Each number is 500 + 40 x the weight over the matrix's rms, rounded and kept within 0 to 999. Layers, rows and columns count from 0. Numbers have three digits each.

# o: layer 14 attention output (transposed), 256x160, rms 0.0542, rows 102-127, columns 0-159
# v: layer 14 attention value, 256x160, rms 0.0436, rows 103-127, columns 0-159
# q: layer 14 attention query, 256x160, rms 0.0435, rows 128-144, columns 0-159
# k: layer 14 attention key, 256x160, rms 0.0438, rows 128-144, columns 0-159
o102:537473449551507473533551513534531515546549480557469509499509556526477518550557474568468510531478508511465429422495462413511507440453507478506492496585511519522576515495483462438462511541430478515539526425518516499570555518527531515523487522519464546507538529511495485475457504477487501446503454494548520440526494557563478511520481525500482533454528495530423482484542512478487540432462534556493543455498524546539501492495488425497499543515440564429532531504461491472518519523472465
v103:416502476503620485463505472475494474528473476491529530516472489506578498472465507544451467489530498564435509429489453517545527525498482558506407407498497517594562452500514515592488477525452510536447543477437487432506420495533545467487496537525515453565503550477473598510443555504479464554526495393535464490484470592496508470484567513528466431580502484452492546491531439558542562410558508522483521438474474494486556453456494527432510528505566564479472482451517489562516497527507516
o103:413423475440501523504432489485496501475453495498486536561494537503431474451457502474445507491519447564495522425469417465453536493488521527467456459480454505590618461536514599507520476512522493562472512504473543478470450471500571467450483518507417506567492501415508505586521499522481495510541453431590538548451485576558484513525582505553443400576479534474482534476531496546509560481539495488592552430497453473467452434503445453503482513528501546439507482470451482529494451524425528
v104:475495459477452497448513462549497468527523548560555503495405517600496539482465438548447512520550487434500469562463440456480516474537458483501551517430506436473513506524471594568436559541543592547409480485527465526435578486478523499548507554416539577522488475478404509468449547454453475437583484513551519527485431491444539470532442462508481553526502541494481559511519477516415505441557467474521528469504473475492483556501569515506444456515481512506570448434527557524519466465481532
o104:484415461467496448503458458489415496510539542569524433461402510506452466505398471447481491467481544490526472509437418401496477465544430501536423544479490547424557526522487478503439536483540531591416438477521488519491474518485514567530517519510525420450561454507470454504464456455482536546495417496492581471433488513460539479468479495612497486517455574544561524515533449522499468445482505493506558594507487520541481544514491525583510456432452496483494508533526480537535431484539497
v105:509496544530480538486556564508455413493505549467456502520531455472450437521558457499538517478496497585453506526434388512511488532378495515452564531512417524500527525487481513518510513476533509522459471462482484554507498473511437488459507525541458499480509550522573426534452534520461500428487483515491509575497504525479526548470449495485476446525476484554496471549524475547485583494543457473431494483575476487490446491450543455483522510490558438522481472449446541537646507482505560
o105:523512486549531525579560461528476458508539561465480479514470491545504514505465454495459504441576497499542529489415466544467500498389416506556461476537542484491442546499479528484468486489487480519444507421539498475513503471514453538532501571561419522527473556452492436518500535454488501453450474477422473502450532578449468479509501498519468469488491438458450440482522481509577552536512467463464474587581482490494465482527536511468502499465501448594513541513513529508576491466491564
v106:498484486574578524504501502451522461468580386483518455539496437561512463439408507487538468544451472458555481507539457537512585446625558572493534488494573481526475486518433519513511436415475529488586507489535364513476474537517455533477489498479497490515527474624483528423531466481486510518521556466565553482467487563550476571564471497492553524543473554507441571511513547441408467462503541513437388527449459461490414446486599514447447525529522556448482524507538553529464466438472449
o106:491495479504523480500425451437487531472473488475396407438443542501519482490441553528536481468465460491490488503553477459458538495542472523579567485446522465511477608505511567479474593437484552488543473484440401473522442394542493491454511501476472464516576465561517568558534485484465456458584586516555455477474469531464509589505508486515562512445504552550495487485500514414483443487491540444495377511457483438568443527508463545497369481496474566492510549453537510524422463500498475
v107:538535527443523554542493464491503506476470513499515461476513494527570502484458562461460484450517466400523513534531510400508520524414550497531411488555506463468504548536515555516492386503491548469463549442491542520426504507525436427524494424495532432523528454492502506539393407515407507584566473586449592573451558547488489414505442543567478438490493460558472493478470489526447453577500434499544549495529454506454565538472559487484467501474481447493465498473549502469531559560511483
o107:467536541430524501578544506524498512506554572513487537448484480458555492534516494509496462512469529471475469494502524475513450517479461430542546454533452538527419493462491538448498485505491577519557499535509503491467558579588453415499422494475490502521502406460474483514468539519424502562501474567560513523452603491560542501466433586459459463472531518526533410522520503484473481594530492553495485494543478516446529469517516406479557545472478498526487473479520450488561544549426495
v108:506465509476564498581445524523477469498587494507518518485509617453579487441533498477485516505352538515519568528526445510536462467583470436505524507548489517512513441502500431470500558589469488455433423452486429440471547504530523515458517469515517511483516480543513462447437519495529538577440506506519508538515488496489526490566420572461504522496439495511559522492507523531491486398476458485522502522487492514404497482471513569488533449539484534480562534535510560477570483472521527
o108:513470548480544512561468468579491578451550542511483450529411579469461532461522468490527513529489508515543555552459477482505428511605466446529555511539483459538498511483558548441508470580545509490460517577470464533524509478568535474493558526473450505524495563519501463449442560498520486523438535487474495467464496556512517493541474535516487557557493484491538515531557503495538429435448507472548483448482507502434434458519512507516427452497463451437518521528555546502478524505526558
v109:525510480529520519487547492505421532475465531545523534517464446506498501436520531502497495547509401509475521531415485543555573486561489484462473491503508552501497520602522524471456587476517519555459463499455521466543465503516548511489525461473554465470494480529486523562475477476511452559453540495498525469462491462498512521551497515436494494531524508497492577550572533494504447395472410537528535433517458516455526518475480499535555556419526545506579474542547553466507491517478510
o109:478520468484550504538542469524458512467450531481509511489517471479417509422534456452499507444458439501531476477481478510509510425520497472549514479471491528521494490608495500541443518550496477505472498489467443515487479452483440529451494554493523507483507602508512448533430397574566454574444521430554511461482468479516519481533490539501467459589542516541473551519537531545516487456517473542469488503484532483531534463482533527514464578478497499461486493537497577473529482512468566
v110:527518518485487536529474503449537552485482567470495411532474547511484472485501561541430540514512520528426514422485488558468470526475500499481572484505468507528501440516409569449480447422535464428483526470497504523490468443486499516456461562441511482518458578444491510464453545526502561504526450502530552506445520498506532440509532500496481499484469477455415520524502509478527513441476514503505557578427493422446539437477518439520507584476555470473494464522466497457560526526496469
o110:482495468502549515527496467452546483516481515544501523492523530469532508510486584533445484441496591572443481520510438550488557485497474491456485498513491470536516470469483507459469533506533468482472464516550432453540494469495457508505502534463500535473473533455545558522516582526425476470506437457511492533507535520493548517513499475439479451498481468418510492544498481486542501406485465471421554524462460461518483463516560437521565571496580475468515499505489479476546455575429491
v111:501505455533580446405550572505441538434511519506464483482519557407532504459429440382530563486523536494397529562490454505488531508573494525489517527583546527488462538441404480440485553524470503489423495435503523541435482479465507546433517485491443554502505480525577464493535505455510462496524511479463509489547534488483454438472511440496514479447431440459457548511443533539497506502501498526527499414524545545452476485552568480491398518574535479448458460443515462494448523498477528
o111:521533508474503573527500573533450497468543576489532494480551479450496498423478483598497531528532566540494557510405472448498537515537491590512508548517516426436483513505514488450475410454463491536434419456456434474467515444436460522438570522521430524496539551452478447589567499534537471492474521552534554446599494471451494478453448488460524514483452406536502498497519469551508462493516551491498523490515530534489548491490486511506502530537454516455522527435460390577404480466451548
v112:492472531483496464514523478508544461454571475533561491530457504516481504545458524489505422556539486564559484549544429534518601504500439515433401509454500497474424458550515479489470522399570467400542529497454454539552557452553523426508553568553516514505491563444541394444550477524459541469519473494419489498505541468490430492477464450508381482477504546509488468531512535470506541441487520489501534471483423459448474463452475475523496553574511450502506493563402530454558385483512438
o112:511512483508483450461486482523457492495503443545544497487462473531511497533512497506509476540558424431529502483568494604490514509474413453462480538435493521479441505499485490452397565454475489454550463482399425535517492445563479427514512513544504489484542594498553516375508548614408486450537473455469494517530500488527565567491485447479373509487520479520492479515470525543408506476565502512443541533510510536500444571540570552474483491549530436516473534509432485502544469501493526
v113:497497493443573553489552544560510494424508428474463479526461542460548459512557567503566464557519504485479388468528536496545524505487562543502508440498441537501533495478482457500465518485502429480456592520503470523499510500458538442571455538517427495588484528485437492555509477409559458545541480499512436495495501459510447447396427541517509507541526506504443487482478559473539524555443484485454486464469570540520451467504530498485553468499516474502432516474549510531451458427564573
o113:546485527473578522491502517502508487428549520438437518478445479496480467456524571433509484531548469507507502462555542442569565501471573597475429526481550570598477499509510529495456522492474475537505521473549494475452555472495551430540501491463460497580506483524496526533475519462437488481453542468419501477552442501519462427395459470475523523550514492529534484501453580459493523542473471543501587441560517484427463487509509494507562498527554489459482525490440457478483479483511492
v114:482558485527462515560553536433456613496479432472488530468500549491453494507459580433394456533478513553435522446529481477493488516487519527502531515518488512530487493524491467475546446564489472412504527552479513494505456445530499543484487498500541500558526531531473491537510508438487457368521487495486518565542508598517502521520451563473498485543457573458549550504530526515453476574467505493501430460545490558489542499578551498548447520467533510566473485448506411479516534443545436
o114:508515471510534509556506548448468513462473534465479547412530527580534471479500540470437529545488547501490574496553484428461501452555503557487514505503532486503462447513573483463541448557532423496517504442530539460519479511483482551491442532490561534538506563536421505539512531469437507449524445512598472501516519532552486485482468482424433579507401489476472457503460495485465478512492514465557488483492485551524510496516504474471466464485539522536488534500478501453502577429435453
v115:463503533476591437437490468528512530499543538400542413523537495438512513522420451493499516451512528505471472554453448496533472497474488486474519483528508529400437499410535476489400482450514488493395468477501553523595451508469502454533505541437564470484533503429518508528522534515555545511538538497501460466473529560443557405448464501577472538455564543489526614491456542543485510436530467489550598432543446565511468445535582560570524541465486547475478490421479470437532560555465584
o115:471479523540523453435451562494449513503498640438495494549569515436478590489449486530506537502577482474486561560494499436476565470545497550475538492501463528477507423473520433536439468411486494542377497475506534535511486476507487459496492542450485492528545473381498533499512493545483588500535457517499533464535454492455494488547445511548414509536501543452490562447462519492514510475547526474552612416550522588526489445500572480555601531506494541473479492398454528477543524546459603
v116:510419519548526443470469456499482505515526531541457509567523569485473525548499523471576545534516478507519541480504525539508598535525467466517582476512477529447487514526539503561543444571402481514446465566347519461459482428487415513441536523450471494545513550491453398433514493501514508440466533515555446515447476501498462466487536511500518547532451487472521492543507495480476514503504519507455526408519458525513437564572409404464440459491534577559444540526485504482473498540484534
o116:545443483507541507537464501540462452547536458436554538575545512539514534517506528525503531489511453447518561450554521478485585502479520495452540523519476513460499439577592507437531401537524529470436440554476484523417527468466428501418542529457523434529594527541505442437505512514545499507520561383477515525482466505494432428518491512486480519469461522522538431485498451444572438478483527488444503475507488491523541526552435509436503493530475535492477510515484484473493493505512526
v117:528603566507483463506387561491547537445523535444470468452459523456474448500547520473559497560534421515553378508488575495535411455427521522565461527482534488495508495529527496530494513462465419472456544536541544578505481493481558459571453500476442497548473419529521586496494452521397493485510526554385557410479535487422489468513412415559475541493512542516535506537472509457561465432556498547523420489462471479510453507434510568434398516500533503537522487494564433505476452455535507
o117:439531483519515503529431525488476487518557574481498561448427531514422481453524525409530502508601404493507496499514568476571454495465527439571529521505529491455478511496478374589477611411464450527460495467580442525453460530470542539550457479586422565505520429563518544441511468536444447481506505524477514515581528515499455547481442520463466435522523474495626483600451467503507547478536534540456456401414460485486486484479530535462469539493556498504520498448466425490504511531463468
v118:494452502477443539467529569499482566527511513512489472569500522562480555478498543543535518513466525430445425453570519445498491473456536538581455476546579500557509499506460510510475487541505387454568523615535497424486432452426535485488446484527526487494571489491562473468514505520557443473502521551481541516494518514506497456431496539520419477520579521552541435412539515471448542481556507479538611441452524451435436539558518524505509551465463486569455549529535551485501545541466510
o118:469404543534503576461535568471492572550520462539573477506473464481513549546502525603435493519496503485445492540539551489566548505545517529483461502557608506504522482489519486546520520544540458465500479530490488510489446495510444501498463516462546499458494466540528519491562477521478519492519555560544509576487504546562451456480493539438453533517564475558608494486493539419510494466565476545569629470479556493469507512592551628507546478510515489564489462521494520501474510582424509
v119:544537565449499585543470434502500477511419534512533525500483452514512480542454517460469492482461579542480483527475423548542503455539484534501528499530453487457463589547420503485486511522441419513662537542474520478559489411568498493589456512541484537489528542535520525459471510558428579531533483469496486534513474538522522550565446470532467545503483493548449457485455498445558464546479551494474476538523545505500548530487410489546478507544474452602479400525525467432421496474461485
o119:523596481525442517466490472474495467494443427509501463441490468531486459536521443488533515583512521548548523509470413503552499486473550450456434520489501448501478414497474494468488484497388449480651573554520437492455481475574495516550447500466527451554512522557490542535422528588436538569517470510530456486569504474445488576606466478533454495495496465529462479480491518470528527481478523468472481493481562489529622478506527483468488424531550490571485444503482467425512545496466452
v120:546487441542492496477554585481523487504468433504575480440535457547456464469499449468509429502552522516519608483540488538527494451543487482427503500588585450479479483451510413516516482483532541541491499546534500455473533433519485541561530561612491540476493562477485483514494515513530595489505457567500459469543558473494462436500466500479514458579507514512505554453484435444486436554509541552504462540504544527520519459352495575487453502491492614482502542525528475439483509509483564
o120:535410512507461519503515570520498523566530521555485463484504467472520526467478519486550505460574472456461530502451547400486459449505536469513550435537486474547539562444486452501499425512463516551535482519477546491513513409529471509504554539537464549463496549445493580500467490541471465510471484524515549523500513485480530543578509454492526511518483542528468563439455476475457431543510566464525429545461538487464510508380496538464410484539538492525483474494523434454527489440553526
v121:487462431568536516409537529442418556486586506516513489484569475433474560474511430533489473454584493501427428512472493479587522544528548465488536443486432545551441522439506572480529584443448571538510521542477459581535538421498553471493488485495439485522514547497452468502549507491545516451507457570509438576506497481530501574519476520492538534519513533449512561460450501477480551479478497489477499524522543515506528431539567487484455436510538541454531499529449470444538560497539564
o121:544422478497539551486482475426514543449503603451569491505565475464506461492486477558498550536554507498477512465469477505535449515501527545525530534488535545476443529527464490535560501511453570442409491504519475477553507475427517443469496526486501532559537571479522523515533461452477520497452461505447528437516423479451536498501556466538466487547505556467409563441458527509517485517468521460509511630538493511508508505476509480482447490559515491485506571506496504470492561470488475
v122:510539555475535507486487520532478470525482516434434529419491494451500537462448569466522500569501406429550539581448522476504484490466505540446526443465586450473510588542512537466500468536446555572482513470532535465531532535465423471474612528551534611500508527536491497560521452472541482530480614499452547469536467477502470453401511535483518573499506518494568489531497453455507542533415515545476516542503606548573464491451504579447484515562467582571524518546460488489499583468497519
o122:495588546445527443494482551572466484513489486470474506520540490437540535420444514411517519506524398455462516466478561426479408462475586487487510506516553440478496579467462504471546501502411600581508531517518534430524472481474430489440602522555533549518430518457535466488501452504571492525521559498448559489563511522488500487493504485551542527499483564558527454490541491442547543525457452500456496485514552525544495549475534577424531489526490565487510490588447419501497522448444525
v123:563465456487438497475429489508486587437467529512505404467455495547483490590488548520495459580446490515523498566548553530534469546474518462521458599544489495511431515479489437444453505504502568503559549458504461557436439465506439480505414564556523464545503411477483497455520526423507527540451488449465516554423624556492544638403485475501485507491483509473540585480533467553528518493504473494448473479487450442554567501466495457441483457552489508484441579524477472563522537500548433
o123:525511487548472442509484487546504563456580508525434466498501582555469475518495550452412489532444440505491530520585598562520461493483474503526498560513532494580404504422554523482475578540537583454544507443472517482494477439544487448534505564497535525511430515480517516445535487472515542562471447518524462582449580458552516579444535509464469530432491456491488599478533525552531473532473557469435507438445469483487540528450472496525437507597469515543456536454466538563507492524455391
v124:496452474567535511479526508456521529501570421529498434487527474547480525462477504523512485500610430532515508526574568472474601603493526535428459512505513514502479476529497506538575451515445497529473495501523585479467618480480491480446568500518527516457562524472498536470430551516527483457476513503406520463410487435485526492536483488521541513460531490507496525525521466532510514531498442514496457463427531478464468511534431517462546536504469508458580518526507492530479456461573535
o124:524517501535517443479453550464491478492499452508537561493510447482541476445487505503467422487528527452521473437529518465516501530508499481425579483465506518533543568531497428522508509528533573604498470581486491497475533466470515527503529523472482610430502520527492385476464508520512442497472482515501479512490405472566581575470558499551521435506481478523477534552511557493502494575547447525477481506454508475521478480553403536433509528469469521496526506561494486567542488485471526
v125:521411507549479435566551551506480477397526456518562534493520524429509545552572449428447602500434493466506459507497518501470590488470547496561463422499503542521593493518527433517521497514551439457537453545509523467520459542487565492475480564478468560474504518520480504450435492463518470569530498502417461509443556446507514527498515530408508588463561574606520489528533398532481589516447453506464469434471487545501483432493464522470472482561526537467547510511588514525446530455461499
o125:518504520479507536482535429520547518448561452448596564491457606437498474417509447486472528503490495436507508454485509460526571529441520494559481505425491502565536570513520426468476482475444493464544489501479518488440418476497510484621481525485453542500563556492493529486531529479583484476546516543440485516451460486534467497461511501417541578491565564534648482534513612555533527496494484525483513516503556488490457501516452545490477464487469481448512529558573548507494549473554527
v126:551529477539496494571453501493448505517469483531388485571393511523495564464500460483493410556552504446549517495476514502510529492560494537512495533474513494483459455535541550492535520499561514496473485473530423470536473483489405452402494507497575490484471526516532582472484513485518568504530471492490503544476493533502454499389538550490499551498455551574563524433511500514408494459506533512521524568514501460452471477528514460524532458516454534493503516504545527499504474428490504
o126:465547490478518432501575457474521461565500459491458460525470566518478523529560512459480472512479515478522479550493505482476545476563499520535540489536522500453458499516497595483537503532483549519513511513527510509507486421477453416431521489488583543505545462577500583438532554492551505492512464507487475566426517586510546587411522496511474515499529586546500568502475460505478479446502514485509502533461533506463434522521518509504497533507440514454487543525441539498497502497462460
v127:483437441452586542434514520505479483499530434497485517521386457584485547542533466458509436537524497447518469521520457431445499453489451534483567533433503491465454463533484470443570501505537478564487501448518562518441464575502505491459523494520552528532522548485555434531534533540446487497562485523486508466472520475569517526458460478515447504592485512481444489499521478464511420508522523573471499462487472538522576494526447547461519484502510560507561460508521435490475582568469461
o127:479484485491474502451590518480450478509508443495460560549423493468507534572467529457545495495486553478508493554507453510529502475468455504446482421494526459508498578472531463503507519455450568536478519493404473488435446448467456401489550505523571498463508521469546451525502422530474523450539515547531515471560498451511462417514521515491520576561480495480489508441509488549416534496489507493541452482452508502507476568460496467507470616438448528517548479497451479489480487474460488
q128:483566536518440500536555480505491516505493464526442508533459539495504514497519578472525525501464538461499501477511527534500506497482483462543517490471513428523516536480496540471505531444470532483534440473427461465490484494474483461538491493510557528498499510487480477532504498508473495510514487476478472480481510486484512503493505421587471416514482489486516518517436544508497522537508488521500477455523519499537499502441527544482499502548491528476505504455439537505518493463484536
k128:503580518518485551513526456495529527452499530452538429497520464517503492527462537495461519507497471518454506489495519464549510527515503481507517513466505523505532488518550496438460472476470491486491508485473575573504527530507489495429448513481510480484505467546515478525417453521564454485558507500485496512480530509470507522446427473527498531478543492530483481537511512503539491559466517504522510568526487541494466485462495450487510468460458564492471488483482492511514484471492478
q129:508508542507520432511557450480483538459498472517515495542498536504485529505541524464510450528483507454538499457465507510499546489528499494585528455457507446515567527514514564514538540452505514445496473492473517507504457471538495436549490510469520500505445516535500465504506454463516530480532518496530457459466525519436554507540508475575529425538448508478500480489522540542517493522520421518474448491510488504487508448436474523553482468511465499456465521444493520528505478476476489
k129:510568493485450496496498499495526543512556532507526469509532486519484494522479526469493516483528466501508464477506501430530520499479500523505525491433490462518490492499527516481488462476484490474508475502500518517508464478522488482432497512499508518519499446517481464486452425527523464510529497504509498494466513521444491547449452479503497520544480493491480483475546474486542461536480510482497459541479546503549480502494504493493506500473477520499496569479541487560512475495475482
q130:499436557459527469509489488495497507463525518490500452542482457454479546526533496489491503490535485529508509517456446526519504552519532499545474407481497485538506530468513526442503482530530494506383520502497547483457422507580515458521481500460488489478479489492558468449478504466498513500520553568525481484506475502543462458561481519477580457518440523525501430464530506455486507527509481569512518451481497440494423467454537519564435450482424486476469495521486420525525515515484470
k130:518550508505494486511500479479534489511510487463462521451497534454501508493530492501486535455473473483523496544456490483488527516526506500475499486485523498531539537505509502522515483474494501480469470499443512486482486460565536505467544520533520485474489489533526473484460508491498493576461487532535532517519524449466506496497518511494501514489445451461444489518506503461503495503498493506520517505497523526509492531456538517529536562536509517497490538485514477518498507502506513
q131:478511472539452550515461511520451433590477542515511536527518480450560467471460489504487525484495484496465469579541510506487480482443458498431469544535435540495491442487494444461499432500495523529547548485496438508504555550417466566482513421533493501508536506529502471504488534545458462508477457477447541540528529463537483484449503471460451543402572529483509578562442488476488478431437565428473532535512442510490536548575477460391533530475543524580566443538527496475485464525539475
k131:455486492478518488427484498510523452471451491536467512515524499442475515445510504515517432529437511472503505514482481548495517506464439517505455468509464518552445465476531484459554525488524503546551540487496511471478519547444499516594480512465561458512586539492440509547509583487439534489465477484466512512469508449538486470503510518543517492467532530508516542523456530520483518476523491495525514477499495500466484407521456509506456492543500455522507448487488487449464558509480495
q132:576464461517521503505455505499542473507465558516470469489491432499524484498459474507481549532543493576495489473496503483510472558523513491485485523515504559493471511445501504413511499508483475492508543480484531553453509492610498553476531499477484447518482472488490519459484556449495465529470496564503516512530503449593459486488385506446510530483510460578477412485498514475472559500499526483490553464502493472513469456511552516553484523508454468534508473540502441496554518464472521
k132:503505474495436446476521517485510467505498540483485531469496536495485475517495443533494567512483488480585453510520510481506504487518498472492468488536507472508480544515499472469528489501512483465478473531498520509502513508510508486501525463502520539485478544492495457457496506489517482572559484576508466502546551462484487477448467476504464532482494469445483497490469514488509486453530509518535572459505503487521534517470557540506533570482499509520511490475483520499533478507534501
q133:527549471481470526493474561532530462570516523472476457532453484553544470506514517511448556505471464510497528501521558445535456496521501507483516500558534526499441479490571522474500467525555493495467518511494552471476544540549518522445510493498511560448571490556502501493435487487455482516467517525489518547517520495503501481424444483470468492550487441525520517457496464398536483508515554507515464486554555502512516523523552492496489439446424482542519535458512475558485530534472495
k133:523534480473436508522484513524485487558526516445546488520515508544500477514472485516481537524496477525515490473575463480517558508484492537462447517534541480476488446504477536452504494524434523422507538524567532536516486453482501507454506498448448462517438439525515463509456448466543407532541491451494454466493512540463487545517483475516452529514420487484461538478510454500511456513492510502534537548524470543528456525502503453467513544516515587473486557518508490583543517562493443
q134:540498557476513511520485519480473454460493511451511490527500464481483517488535477515443479576497434530513536459450467524548476525552601498550506453454571515498497541423548533431493489557555474447340492543509563485433441515540530489537482573477522505477455495520530480495450494458487488523485553546491467491576518447504478445561484490486540485492407457560519448455535485436448537548553473583535477436491509466510461472456565545579438503479386450439463535487485441515489488490427476
k134:536564527583498507531479457415492471500513547439520442491489537502498452499499496489529537525509453473494513511416478476503495546549533497532548498511510461543554559531464499489464462532510495482454500531512497507482452470523495501431489521508485518491426498514554469506472454536545487532459517512521423506476516476449539477493513494522503563469455466501447463495557509476510506564458504456490498543470534603520484553416538497570499488537504519470508570478540519500537518468473481
q135:475494471555498495476508456509465489505441520536473442470505480519504469524445502471541514475482488514529514532510474524487483507474460499462494533481399561442529474500510426435493504467492501530561528438490426566518506516466470538502535459509547454519558505526459481464497577528466521464501441505453536482481537485514489506452469498520526482455576547487501493498485493521547508449497537436482517508506462478480519424557461459486499500516530430564550402504526512503459450480519466
k135:509471464474540515478511500493569470474510504526484484508494487504501514525493471480507520495471475535506536498496483537521493502458468501482478508479494501500501460524473492530502525491477531443484520490523507512514527544492458498481525481473520471494486456548485522514483533518496499502552493484486491488529503518524520567460442490542509470472509522495537509496494482465487503521513521484506493509502519503497469441545506433464520534473491491547505449537478465496494500517490502
q136:502497557454478561517506544478505457510516472457530524482521500489512500460562484512473474538498436482506502484490476545516533549509558488514553477462556461535503546477535506528490440534540556492383483521520500432488488490461599452534482552540511539494445488478501545514504483489539497491441548505529484509558501476472524450596528513481446484486428486566505495501530469493443500534496445526568469501440508539508497545445518539540504483485506486443480534508460443483473509538405489
k136:511522542488476531526486499507442495516495482534499476563551559437545497517520518490488463532535504548518502513428534511532536525529541504584582466498456520541545536446531493571477506499522525516478440489462501521450490442500508507540454456591425559469492459451495488480525505487537488458417455525465462526512515462462499473581564509487462510523484456523428489533510515495454476536541474449521495539457498569471523551457535481496496471498502483478488545461446456472531521491485451
q137:472543500545475452485513551497467433541476492504557514512465482548537496522541498485478517518427521489573512516547482588539482497488482514502530457484442568482480523545552481480518458489539497526484507478503461526517522523517487510488550474459560515485532518536494510440496516520471526464503518504479464493502515478489513486464491480495485466558517523491473518508442516482496509449505489492436463508545449541525529482533508509495464461456474459546511471477474468535500447512498498
k137:552558525449487504502478496477472512581534466487541480498504497524522521550482518455533469532486464508523500503520497467527553493529514517500406530471502536521518433501463505441463503474468556471544525470547479532491465426501512528458494512520485457511411475528490506506452496547514458516501494457529510493515490524492495509536524524502468531452447508519479512488507461500445475549530513464475475561435482547490468511520491505489481541517545530516507507530518487505534450534519460
q138:550527443494520424515471500460557526488538539541493448522441525602528462576461441549484489488502517491575495492523550464502506527505494519510498511537534495516495484527487506529437574445450463514516470499524528536481521542624459518474504541443452538479500503518479501501443466522492437535526511470508479534523441545490510583409444498507466559560503448413488533431527542455542493552488520469499557481516566508553570480506548475493516484483485536497501489487485486562432483517528475
k138:539549460534445492539470490439471498507542527492511485445410528558476540481471478532543529519534505413440511496616533445466454491535506551478540598567542486460531519528435481496446523505455509478480486491493483536548489442503479506451513509562443522546438515469542450521508514532451505517475508494568493520480501552494542571476465506496514552508535483501492465489470577520507510530426518485483465520492519545521477574417508524519557538568576478449527477546519602507545516501559538
q139:481527505517512458487488470505473445502469537468515477506559465552518468509462493523464494513456506488563467480493501514523522472473513535511508477462467517488501510538515486474475488450497519528490508444483489542519497518514469509443506483479516498465508550508494456454522507530470520471497543526481463449495525501475509489450486487512504490526494529479431508491504519540534500464505482465460504524548505498498532460509463521493479496479485462512481485450497484522454425480530453
k139:534521498511484493474479489502539501519510496511507487506526499571464535491466519512488508505518447517485513493527493502517511517471537487499503530453501506496508480498475513493496517433456530511533495455535494500479503499505477554451523500501513461527464515541535496542490508555542471526528505499493498493501498498512522514468491458522506536508491494497537519465493495476496505518499519477486465545476525547543515501552497501497509532483534534472490484532522488536513467481508514
q140:493467537508502550478536517469457447525479491473537504462546486440454520452531510479499500505481422511482477488479458547488504485515524513483527483495521471513522538501495489482505444510559558513439521518551480506573486463420555498554471496572501509496430472438478561491537531481552512509493545507512514474550514456520528465592509538473474472484477536555450498562512460544467495491510442550513492538453467536471475503473479566506528510546544454472487483542469502432535494518437552
k140:507486556494513542429552511532510514538456461547495521537581513468544485495521520482438436481464501545559446485440529506531507475512533475589518399489437510561506545498559485545497456544527533563472430498432521526484527483522485497583489503530456517487537458469492553464560517466518502458459474525403539520568517430491481497578487497476434463497507525534451541546522484524471512483601499502533493492465522486482493542531518490470457479482446443569459515423438404463478463464468459
q141:499473482468533548503455470486534523492540527527444509493456531488511528493514462491511490490550555523457477507483514441433495529527434509499470517539511504543491483455455486541488526531455433506529457554478524479475509495494503522518508537539465533488482493507492526571480511523498459553478451511505546553478492523491505517507524517520456523467525457496528528504529490470491494541499521471550496478471535483512456544507527462497522518508507560485506496544502499488505561515527485
k141:501437469486557535526481493473483486424542563502426504483450486455489510460562461502486495473447511486472545579500500525430487503510456525482540514518546499502471476520508469522532533526558466493455473511451498503492484547499486483559505495483472502460519531470494536475495481511473534535475496485511510544517497510549488458503550497511497464499522509467528474523534498491511541468485457547495539460551489437460450479479494557516530482481476488509526442483505504480427506503541524
q142:497428523444539575469563515504536532500486506493522531460545468424431468480489496455547521422533446481448472493463491489506514480545569459489455539517500453473484469539492538493528494569501536508518535495535495480568488492438533515504435445537490471478427459464481472532583479470492525520556529507490531453494516517554463452508494556466510459484517580532557430577508472583526486500488490542491493469478444432447469494443483490536571512507540478474552501495560548460551522505480576
k142:468412508462549525438562528596511472475455505536463499471538460433453488503486519454479500451490520528558455516472503513540478483484509513543502438550437464551427534492537568522537478508530529554498463476492521483486510532505530512488491544449500493493499478470460512489568471484469519516533523515431562432500517482515474490531460494500511486520536564521548503543483496524506529479518460498495478465474545425479535429531471468524514479481422422534489505458512461523492488508481510
q143:514504455452468593508480495531570490465590511471422511490475568483501456474551494552475508462556563468442520484498539444488502542473445434448432542550493461454467461454527502522426534550502514492469532475490441471434512444480533423497516516520450500479557500484516417501485508514495495500486436514497487503550527491491556498457513458573439481483491504525549455466484515509496490527501547445516469509503538414522425540514501390488506506476498542442595500513518509526468508455497465
k143:459444470500553526521544477518559483426506495498443531522529447499501496500526503472475569437493552471474561448546491540453483556440410476422475523466568493496483426487561492576493507539492496507493546495507442473435518555490500497460515557441534491468562498508527476460455461456448511480529493446506471495509472521554490475493494448520505474570522553495534485503519561528556511406450512515498510460535494441521496440519488463484440508475489512503466461496454496499450602547447488
q144:511519472482462509487465534521445530493532485465489542582457533518556511493492549539440519526485501501465550564530506484523514520516494493454469500482506495508524519462524553503535516532539503522466461534504529439465526403473501478513501479496520531505517498511499469550508496515470507465485482452475514509528507450478489496506529505509505523519472528512498489488514510477446464516488477507473469523481484554508496548503496496476504509504489490493533528510514525464454502515515476
k144:494480488452499545526450545521493486467455472470519488539523485544557472499502541473470537479528536540484543505554471484491527575537427462413503470455526506412521472475537547524556533499553526524472463522559525428519503501502505480455489547502532459551573469543505533534488525491469451436514496515509484481517465520525451544521470488519556479539482505544497461457505504507523499426455522451555479496489461482539496477514488464461443527456515547494440507518460479495513523506465549